python train.py --n_layer=13 --d_model=384 --n_head=4 --n_kv_head=4 --head_dim=96 --d_mlp=1536 --vocab_size=4096 --activation="squared_relu" --norm="rmsnorm" --norm_place="pre" --norm_eps=1e-06 --positions="rope" --rope_base=221000.0 --rope_fraction=0.5 --qk_norm=true --attn_scale=0.153 --bias="none" --tie_embeddings=false --parallel_block=false --extras=["some layers without attention", "local attention windows", "paired heads", "shifted keys", "gated attention", "capped logits"] --init="uniform" --init_std_qkv=0.0187 --init_std_o=0.00366 --init_std_up=0.0187 --init_std_down=0.00183 --optimizer="muon_variant" --lr=0.00957 --beta1=0.95 --weight_decay=0.0077 --lr_head=0.00813 --warmup_steps=145 --schedule="wsd" --decay_fraction=0.654 --decay_shape="linear" --final_lr_fraction=0.05 --batch_tokens=65536 --seq_len=2048 --doc_mask=true --train_tokens=772000000 --steps=11780 --dataset="wikipedia_en"
Each number is 500 + 25 x the weight over its row's rms, rounded and kept within 0 to 999. Layers, rows and columns count from 0. Numbers have three digits each. The size before them is the row's rms in percent of the matrix's.

# layer 9 MLP up, 1536x384, rms 0.188, rows 1321-1512, columns 64-95
092:478519535515526475496501512473540480509540509492506522520524497534477485492501488531461498496487
099:508525483517513515486499413467526462516515501516477493470491494482459504478500510516489499514501
101:496532499464492440501516448475483500500480465472510495542507507496473510484545487500430475484521
108:486522510459507445499510491464527473522445513478500515507497493543500519512484496502528497518490
097:455501503530489513556538495489496473545539486500507491476470510573505491511479484511491471505512
116:505526506507479467491476499454497534494540511475533519495508512422488479496496495525477511483484
097:503442530486525518462469491509505540529484507483543516516527491486529506507517469457521550533494
104:490479501512502475517503415498542509503533513505475504504525519510510465556464483517531500516526
102:486475494500513473502508549516519491519492490518482477480503484500520513484483438484464504501496
098:496454531537488487487481490483511506510503451525491486518491486515486522471519494496510445521482
098:488478464520498539531494476484539524475518497484444495472525515494521461497426492546466510514509
102:491476487497513495512511524474533482471479530488529513544482484500505474521443512543501529519541
108:502484468486489475527470485535484481507538479504524482537433485525508537463444476491511494490472
100:489512529518506546498500493458509492449529508488522512489527463531483577452486522533504505540477
096:522519484491528504486453465526484520468499494513487518528526530475483464466559488477517506489505
097:496491505512518503525509495557519526521501534502497545490509502457497474479510486542475459502501
101:470493494477527508482514500482518547456499496513475536500467518452554517489520465522498481492501
096:495474510494478503493457519486500538490519466509469473494537484499528498518483456476498516534464
099:503535469506505495503515476535462482524521464484510443468499476488508471483509520576500495494521
113:475516537480493515524489537460446424492514518460501533521543485529534534492543535508477499499500
106:511498466499453474474505510505536540538551505492507528480489506482427442528464480504518455472533
101:499502536496468520475501493506516481533470449448487534540479522520458543524509515516502467476509
116:500509504451502452514512468479483501503477529496520513503477526531510530494465506524471502502496
103:526516496523526498510490491507505507494493490488483485487504536516449501554477535495503544486507
111:536465491509503485501496491533495510544495475475514553458527498515499530484493466500525531501533
100:494542472470503492479533467469534474479571506503499510460524500481502503516478467457516457521491
105:500508508487486538523495443474533485497547522520489533476507508512515498521511520484501523525522
093:494468480520445539519454511520474503514528506495468490478484508495486453496516499524493519507544
096:540518503484547449558487552521505563453522476490447512545480472515512526506517491478468492544525
104:498475474472528517530476515496534483462494483496494498500483512501482483495501512610514471457536
132:525532536499499445497512505512436508476503461500502510491495459461506530532492492534531488496545
102:547538469520440529482448467478526481485486493470476489537486460477523509499447493485499522572491
090:467513526475513495527452459499530464482484516522494467488510508514518492528516477497524481489490
091:489506466473534470489474525448512483493479523514472492444463557502511498546524507503524464486550
104:475521476473526499527509500494515523521495476488465508512484444517503539506537527496516524471508
096:496479501478487521517524477505535506522490513535441512499497532504542482506492472503491538568513
100:486534546493498504469498474480496478510508524540475506475511520493543478465526519499507490505427
106:517519504505503525520446472519549517474521505484520521520486537448486509541517441489467506565513
103:494486516507499511520497551495512466499466546505525501558471510500528519497512482513509454508470
098:505538491482535474482475453541526491492539549525539528489509448514521501485505492479516486511498
091:485482532506514502485534504483457528524472519479518504509503473513527475482523531478464507482509
117:489481521458504526460494464488498534506493524509505522488444527505524486506477498468526497529433
118:480457487520526507510498463476476541550484467505529468501476470469531480447500506485473468491497
105:507491514488524512443482521525486491506513473474512457450463534522529526500495497467540506478512
099:461454472483533484507484478493478488473492531437550485491472459528459501496521452528472504532504
107:484530535515482515495492524481533445490450533460524469469495543532499504502541493515480481477508
094:509484490492472503495515511507518484521482486533470455487502525490499498497545451516501535464492
102:470512489493527484488471489482501493482461523509503545488440490475473488514482487475459517542495
105:482481514485504496496523498521470450570508539521489457506540571454473524521473492491516541493503
100:477540486555511505464490486505525469513553469482476518536496485494523552501539502537492532505479
091:481493471507485479508505483504486519502521509505543529433477542527507501508517509509502508486507
108:531523504473508521521514492533534529522503496484458500490544534472551490532515497512547509493526
095:514507506530506533489511503546500529516524500530491511515509517501497500501507490503490504488551
103:483555496514494497498532500486512500544479499503502473510485488495533531482515537495515545475538
098:467483473502457486486508497516494497515445485485508544511462524546488495506476523523503515499502
099:487517500521506542475569507468534534512509484469524493552498479511497499483497492515462517484476
101:530517475488521489523477498502492485483508489480572506516512465499509485516466450531514480492454
098:468487495528518502503513501445531522508499505521504559497507500483458523464508477525487574526517
105:480533495500531494495498465494508459487518492472524506481496484512536482525487476472528484489532
103:483486532483467522552493483506481522506496568492530472524460463497533517497509510553502541509498
110:471512464497444496541473509459489427509529523455471536502535481449474516536474464453520496519495
095:534474494503515467509532477524525492468521453514523519442516507499471506529459501466501489540496
101:536496458533550480463495467558518521494518471515517536503519491535442465524471480486510557505501
094:478527478504491537515493482456507489471533520490503528516523517472490537490496496508494454493508
082:503542489513534480520497517474518478495468444491496524506497459472481436481523500479506481538462
099:538539481453558524544481486517523467494493511495498457447485501519482531480526485513476524511454
098:473507485531490496514527495463507497523510490532473508461472492506465502482484500520552525477489
089:492507530479514517512441537443505426488501516541479535495522492484503503526489450532503523478521
099:498502524546481483466488491535505520490507497476519496442472536512481496497464499479521481536458
089:501489503505511533496491546479523507485536502503520480496540468476504455521528504495480507506492
104:508505484503518532466464479539524532525512491496461483478494556498479515502527514531492511486497
091:502528531522503506529488487494500472522490517481509476515530496520557483498521478497480437475495
103:517483484448518534507506503546499484446486513457513526553526461553491510458459442437497521514502
100:538499461468498443493538535469480472544480518492489511474510532518476481517514508492500519512495
109:538546546520482502502514533500544490474550534528511505498476478487475519506493477509515531497535
102:464512495481474529501481456511515562530505489500522526490556550469493500478480471515461497504487
086:493494514525464524536534541503489467488481478494536500443498470511502498491529489467533512509535
102:478500510465510478453522454503474493510524520491516506511542504497486518480510496492508525502483
109:499495532504432564564491492489474516501487509527495531471486481459463512515531496489498480522523
086:469550514494473491479490544508481491487469525488510558488507509473522523487519502469457487481522
103:461501465491538467511462518495516471505494494515512528480479470503535526504501486494517509554506
104:504465532498485530452492524519487450503507485476440525493502491526450493466513524508526519528507
094:488496511541524560487506441479470485510474501527495496466516568482496505544511505536498523526554
102:503513518483481496514516495514500501475481498504491489504515486496494489523490463493524448526495
090:501508510498478470506489517531540497524490487481495459515536470514487488469495513533491528509550
102:536527488529486486542501506477461491457567495514525520490477493492465507495468516479483537501519
101:484501498508486536470492525485476507481426521449477467492524496518479534548497519477502482493499
093:486454521480472528488496452516535508499491490518487484514490470511496518510470491506475471495530
104:497525509487525515460490516464456491464495491473473516452508503497480450497482521493466486556542
094:544493502527476510523530478489524461498527456546502520507498524526497538522475523502503522471525
091:517521481519483544537485482512531503475510485464525505495508500510546532498491514503493532502489
100:502484465523488519524483473534484492492544479476425528481456446493469489490483507499507485524514
103:497520480514468442519518485467530549481488482490508491510502504499467517470510481483523494523526
091:501494478471550473516514463520499456480443522517510474499529495475493519493528528476504480534512
089:427486480507458514548514531470490556470458500502496527515531519478491524474530494531481504504533
101:507488493507550515499495444505499484457471422482473511468499485494459536491517517559504554535518
099:477521538472526485494510495506488489483509491515496520505515470489467460481473500534486476486576
103:486493506542542493470486516477529491487481486515492479487497524535544531505502504535528538497486
099:468500514496525526468475518511467478529442504523480478470517463541497505528516540484487492494474
099:504499531529501498510483479468492527561496488456529511473516502492450465498494527541485483534539
093:511523515450472539475516489477512495494543548499510465508504543501528492481510529502475519510475
091:429489470542513492494504470514519479508540469452513504473519505510460477457551465521477495481466
102:493523493528506499496456479472493534482497489463459511432495520487546530503471514512474498560489
097:513467469525483464497454514542502483568505501441519527503521471483531506477540475523475586502493
097:482494513506509535479550489522531468507543552473473508500513463523516470495524472498539526497497
094:475455506472504500492482492493498448489488503481528485471507495475553512484481481510519491515498
103:491501476483513501506501510493528488490510460498467508496470548505496469504471513505543511535499
098:500501470521517499487517519541479521517515520528471502475473529483479499491492526557508501533464
107:515517472504529509518499520477479509482437495508546511506483507508495493495442476531480463487449
111:487533482516515496457487547568551531526524496545509477458466514504500534515498506483492502513494
098:535544468486474476446498480477507504532550530467510484474496538535520490497485536529514476468488
097:519482506559499498476508478535514494484506521517528523475499571496481490493484516480465511494513
095:522525507527498475462470459507496513505521534444458502445482496526550539515515513522521500507571
096:477516462531502490551483479516467501533478487495487498493499494484494489463481482526482517506478
089:485507514467565517504498476505485478527555512539482518468483471507460509520561513506505510539486
095:467503496469494505502528477529506479480492491550490519522481506474490488536547474502465517498494
101:534470457474503496526496497494549509499506488506504488502468486479523504515500557459565476509475
096:494490537513517486482465531494491482515514493453511456494494447546499509514431524494499460561532
096:555501527491459476487438469490513454501494518517463503500521514477534471556520526503475488516510
098:516489478541526496482472506505475517493546519517495468496456522538472502485521514512514511519530
101:507451496451541531490514480517555508515501464541546480488498497475484528520477480492498495518506
089:484491506505480485487505451490494503518500531485549519482532521487521499507478519556511478461476
103:500502464546580514462476500496494493545534508511486480510503525471505488487513530466459489495506
100:468485542418481457512453506503502568505541509533462479499471520503498533509498516511501538519467
097:479485475472465514537491450464511479507507497495480483506531479477513497524554498508452523480504
098:520518465479530495484489406513514468502507475497517493492508509549531487485521526523501525497525
100:494494521500485514499497481525548514473486537478487501471487531511496521524457496523499511520500
102:486446481509486513508493489494488489453494477488484493498462457477498507528478507515488510466494
103:487486479500487506513493514494494497503484516500496515516504477452495511467485500485538499526552
105:523498528519456514435516521499484492483473435535528490506455514527431484446458467515512480495507
089:487491491477473545497496489467507483551501470481473503509472445512481508494481516471489494559495
110:498487505491554484471501537491505479506553502544506514450435508462520541545503510511520487492477
105:551480475515513443518485482516509490470555520503486488479466522517488493506486477486530519501505
094:502482537509512502501495434508492499497502491471468515504482515536534497490552496476559530491507
102:533492465491511494506479493482529457452501524446491523457497495507489477496551429495524507479490
098:543502491507508532514497498540543494523512505488522519494528488472538524488502513533469578469494
109:514481487528517463471474485501465491503478476486491512511553521499510518496519488503520519508502
091:488511522501527500508510496516498486517485539429514491496487531534527520493462489490496463495506
105:517522463493523508508481479477513545499508465518470519489493470473506484457528491515494528496525
087:491525522515460435517521445502498494544544521493497511491496478510498503456515557481464468505490
085:489519481509452541531490472447509512470461490479451500470447517523464532539496502512501499468516
104:500486501497486502474475520484509527509540438532521502547493529491509505508462506496495533529533
097:522529513477472464480467474510468503493434500469504510495540485491477531490505503509509506503500
100:478462446478513538517480514479520454509466494506503496522464522454514481492503494533546528529479
096:522517508509505523455548480491502487505485487546468511519523464478520493500546512515483546434483
092:515492522486501501537519472509498502511490516504531469535527468471509465473492492502471496527510
095:481546476471503505486511501491512442492526524477527496477463492487486492475468547514496512527467
106:449459459543484521485452521459529492477572512518524522449499534522497527501520531563472478479474
096:479523515491487512488507498508490493533511507463496522522523435515544509486464501523479475454497
097:523498528457541503523483541541496467524512502492512472509459506482448492483513475528509510537549
100:527514480541477500523479503497478482523499449509498510503478495492492535505473502484486526469513
057:542477493535539523488518493480545469419510495508538502402480460531488470508514463544505466476504
094:483518531469491456493495549516518506504516532478505533479469520507482505500545497471499478485476
097:484478473484535505488509552567471504456477506492457543474480519456515508492508501485509503499534
098:485496520512447559487522520475508511492498466509511525475480478516481470564494513503456535523444
092:530445480494535510501498526503545478453467502492453518498497517500486493512522508497515529532474
103:475516544529496511524474533453533491500480495499508490496477518499513510516504488511485493477472
103:467465545536526486483515516479540533508479482482490484462489471488545534489500539549464503509525
097:520517525501533476487494490531459464527509501480454514473525488513530458538538522519506469521468
099:497558486474506507545487483506460462491508522448477524515477518499515516543472507492436515503555
097:499545501519535510479490467503562490493536512517487426494545465524505501471484503485477493490518
098:474514478503471523495533512516500497488498453530448489476495465477475487509515501535521520535531
106:480561494502530508534489455511514524509494498485470518530529462570497529479485475531497530469512
095:492508487491508534535495453547503504473470524453517516511503495500476508499483505521450499529533
103:525489476515540523476493469499558517479578473471482466505514467490505479473439499528424481453492
106:491510467507496527472498487549505507490519491516488495501474474524514528461512501561471476518474
091:484502506553516471526501508498449482511490505534497518556501465516488497464506498473495515492505
098:469550495522499503521534435533497529478491480491502494469531494478505507524514463528504480510450
099:529562547543472498538490472515463532488507507507473522476554489523518524492508499506524468483500
097:496488556479504524507519526501506517464512446534462528525486504488479468483505533519510454547474
107:531506532536507510531455486531494508506479526491530499496494549505433507499451480486495571532518
093:496501469461498448450503501505451501501506487462528495461475464544508474472484525474451428499476
106:457513509528499497480491476532533500456464476489480477467472540485503546494468505551481455529501
105:496492506548503545500519536521496503465543528540495480492452493483532494481461500507515453538502
105:490516474470540447477471460510450491510470466501488468546457510513491489478492474499520502448521
097:476487515507468523479489510515473520500504469502498476517496470491450522525516509536465518511475
099:453518497455493489473509508514514488490508497446500579490546508471493469482477507537481514501555
093:497543518513520530491482505485533528512491504494497500466474499531543521515519505471521508536503
099:485501472542498538532464520513480502489525515539490452512491450552524540523526468500506501522511
097:530507535488513498468513523478504482506468495478496496498485488505491540461507508497506507550513
107:454480506521466515526476502523512503514494532478493521471523481489524476515512499552487500496439
099:505484486489523549509487486483483573526487467519428527485488495496539468539450537479490490535473
097:536522458548489487466493477487514539516514483491522476448498501504469477496452529520499501480480
117:494469516492492481470487519536509519478534475508515538454498522494455491493501478494476519446480
108:524498500469493464486484478493497493526478491478509513484508537463541534484478518489516512501475
090:518503452542539522512515479524515493496501504491493531483540460483473513495539468436499475518496
090:492521417504519516467497488504521585523523505505488487493483509509456511527520517507465524462506
098:527512477490494471486539498464532517526519521538512535538485484460483517511508517503484463500498
101:513459503510488509492503499497459516490423538489449518487496498497506516456468522563508484523523
092:510505490525473477531488453493481522473518472483547469501492479489491513552516480527495504526532
092:500487511489501554500458491491484478509467493459501533495551495505524466526547477527528525516491
100:532480506545480526505479473456496459518489510509440468505483484508453519538470530458490482540523